config.toml
n_layer = 12
d_model = 256
n_head = 6
n_kv_head = 6
head_dim = 64
d_mlp = 704
vocab_size = 8192
activation = "geglu"
norm = "rmsnorm"
norm_place = "peri"
norm_eps = 1e-05
positions = "rope"
rope_base = 10000.0
rope_fraction = 1.0
qk_norm = false
attn_scale = 0.125
bias = "none"
tie_embeddings = true
parallel_block = false
extras = ["capped logits"]
init = "uniform"
init_std_qkv = 0.0496
init_std_o = 0.00826
init_std_up = 0.0496
init_std_down = 0.0061
optimizer = "muon_variant"
lr = 0.00682
lr_mult_o = 0.653
lr_mult_down = 0.7
beta1 = 0.9
lr_head = 0.00965
grad_clip = 2.0
warmup_steps = 200
schedule = "wsd"
decay_fraction = 0.644
decay_shape = "linear"
final_lr_fraction = 0.0
batch_tokens = 32768
seq_len = 768
doc_mask = true
train_tokens = 237700000
steps = 7255
dataset = "wikipedia_en"
Each number is 200 + 40 x the weight over its row's rms, rounded and kept within 0 to 999. Layers, rows and columns count from 0. The size before them is the row's rms in percent of the matrix's.

# up: layer 8 MLP up, 704x256, rms 0.0645, rows 174-177, columns 0-127
# down: layer 8 MLP down (transposed), 704x256, rms 0.0152, rows 174-177, columns 0-127
# gate: layer 8 MLP gate, 704x256, rms 0.0622, rows 175-177, columns 0-127
up174,111,127,163,214,199,210,160,190,180,172,259,309,216,255,173,243,220,200,280,233,273,238,170,200,209,152,223,147,212,189,133,200,233,218,285,227,197,194,159,165,170,206,205,235,118,192,261,209,208,202,265,220,214,260,211,218,184,129,208,262,224,291,197,169,238,225,115,175,229,184,108,138,88,220,202,225,189,229,165,203,248,206,205,182,256,214,155,178,126,228,163,156,208,160,126,222,146,133,186,241,122,195,209,239,188,163,198,209,228,215,236,170,183,162,171,226,202,213,207,164,194,203,224,230,125,117,134,220,131
down174,103,253,144,195,162,163,236,162,234,138,151,225,234,203,159,176,215,146,239,239,165,196,226,203,211,198,190,201,218,169,163,182,147,235,191,159,161,147,177,166,173,187,230,196,178,182,271,214,250,184,158,167,228,246,252,244,224,190,272,205,194,201,159,177,168,263,141,134,218,146,166,149,162,246,279,257,193,206,241,241,160,203,104,203,191,196,107,190,166,210,182,167,147,218,239,255,233,210,236,166,205,203,135,183,288,184,229,245,220,262,274,204,231,172,184,144,254,208,260,200,203,186,188,194,157,167,208,218,217
gate175,095,187,245,229,213,252,180,213,239,227,206,129,222,194,250,232,260,229,162,187,187,202,109,235,261,180,156,220,199,206,206,208,145,166,132,133,163,213,207,207,280,206,96,193,159,214,142,228,188,237,272,231,212,249,216,240,185,205,197,152,173,228,200,207,166,236,188,207,140,148,176,265,239,237,151,166,178,165,213,214,107,195,199,140,220,151,175,228,197,176,142,193,167,204,203,110,187,190,198,238,194,231,243,191,170,189,189,259,120,178,200,208,205,211,209,136,224,243,214,185,221,190,194,120,262,144,235,176,193
up175,091,187,240,178,187,273,170,174,186,220,178,196,134,179,195,212,258,207,61,134,171,203,104,169,182,196,200,278,183,179,197,187,123,168,214,193,210,236,171,181,177,225,187,171,138,132,149,232,196,169,166,184,130,171,247,194,243,242,252,111,227,156,166,206,164,87,212,195,169,189,252,184,110,201,177,253,222,159,220,211,156,172,149,250,161,153,196,217,217,262,204,242,172,190,119,115,199,244,205,256,180,184,248,198,188,263,201,222,199,210,222,189,175,168,209,191,185,219,229,182,198,205,239,150,178,244,257,213,187
down175,094,155,204,161,224,99,261,177,281,209,206,169,170,191,181,180,230,312,226,199,229,245,225,269,168,228,228,183,132,256,186,145,290,231,228,279,244,138,196,177,244,200,163,233,227,201,222,143,209,241,154,196,226,274,182,154,148,152,200,233,229,174,154,141,179,239,145,269,246,208,184,229,284,192,229,165,169,254,212,178,212,278,235,241,216,250,189,159,248,248,164,159,254,168,254,265,129,183,213,199,241,213,217,189,130,161,227,182,204,206,228,228,205,188,187,257,146,154,162,231,210,228,167,172,208,179,173,207,213
gate176,100,259,205,228,171,167,243,251,159,184,166,182,167,179,149,160,245,239,203,236,209,168,238,165,146,239,218,214,202,160,219,141,200,208,255,166,189,172,118,105,186,173,183,150,184,145,224,150,225,204,181,167,250,166,163,171,231,132,202,135,179,189,153,198,118,176,145,248,266,154,196,203,186,180,188,252,205,232,280,211,171,166,304,169,185,308,137,265,217,238,211,143,149,238,194,197,190,228,201,207,132,185,243,270,185,196,159,195,190,227,176,245,164,242,152,202,168,190,134,179,252,260,177,249,212,227,168,190,236
up176,094,152,258,214,189,228,230,181,167,206,155,163,213,253,191,114,226,221,232,241,200,236,223,218,154,163,227,141,185,196,230,174,90,213,180,231,239,233,208,177,217,191,162,237,219,182,254,174,184,263,212,181,158,171,208,193,236,148,263,229,180,176,70,228,158,179,211,234,140,259,253,251,194,165,250,220,208,280,215,123,252,163,215,236,155,240,151,192,231,216,250,222,248,211,224,253,213,198,153,188,153,148,168,246,180,303,144,240,271,200,214,221,222,217,227,168,145,216,207,185,178,183,176,263,160,159,168,194,162
down176,096,181,118,232,203,133,198,182,218,255,199,276,179,184,223,199,182,235,183,215,195,245,120,259,135,256,167,250,204,201,177,156,199,206,255,200,235,214,240,199,156,171,161,248,186,159,174,175,201,252,240,185,95,173,181,145,89,231,225,150,207,164,231,156,147,205,196,158,214,199,231,162,221,235,193,229,266,139,162,147,246,193,194,199,223,171,169,154,217,184,151,209,126,160,135,159,250,201,192,212,202,174,188,181,243,237,225,197,137,165,202,169,208,316,207,189,268,228,174,170,179,127,163,220,243,246,220,182,206
gate177,096,219,164,315,202,223,136,204,131,252,124,183,151,222,206,211,235,93,188,221,247,251,289,213,212,175,181,207,202,150,226,229,193,220,195,180,292,137,215,122,174,243,247,204,132,203,288,195,197,246,211,157,193,170,190,155,258,149,205,215,175,205,252,195,167,232,234,215,132,276,224,150,175,231,176,222,242,176,241,202,168,234,159,231,203,197,253,163,234,205,237,186,158,195,147,236,214,203,189,175,180,190,240,164,180,219,171,234,217,229,241,191,207,174,202,206,113,128,197,195,120,161,226,206,190,228,178,202,135
up177,097,162,252,227,221,197,261,259,175,196,203,291,217,224,216,144,216,233,174,138,174,147,194,203,296,183,235,200,143,275,179,211,245,201,187,103,189,66,167,136,157,191,253,214,169,201,184,251,201,210,227,140,165,148,166,223,161,193,205,120,221,160,205,232,200,188,201,251,268,171,206,250,207,193,190,144,295,190,178,43,231,218,201,260,177,148,176,143,255,263,152,208,263,224,118,198,218,257,136,203,193,233,201,215,233,178,188,214,183,134,190,180,199,160,148,217,172,221,153,168,187,204,121,170,155,215,244,168,134
down177,096,152,200,227,182,201,178,198,206,259,266,202,168,186,193,217,224,209,223,238,127,208,230,259,138,161,173,227,177,146,200,156,245,237,236,180,284,226,241,179,170,162,243,205,224,154,234,202,200,189,230,238,158,181,224,144,217,189,226,255,178,235,129,175,196,248,154,183,237,196,196,195,277,186,181,232,224,196,190,245,164,200,182,203,192,136,152,249,130,174,215,198,162,149,245,263,186,247,220,119,225,142,200,156,240,207,173,225,250,242,200,254,208,195,199,180,99,246,245,199,112,160,173,192,186,256,169,218,208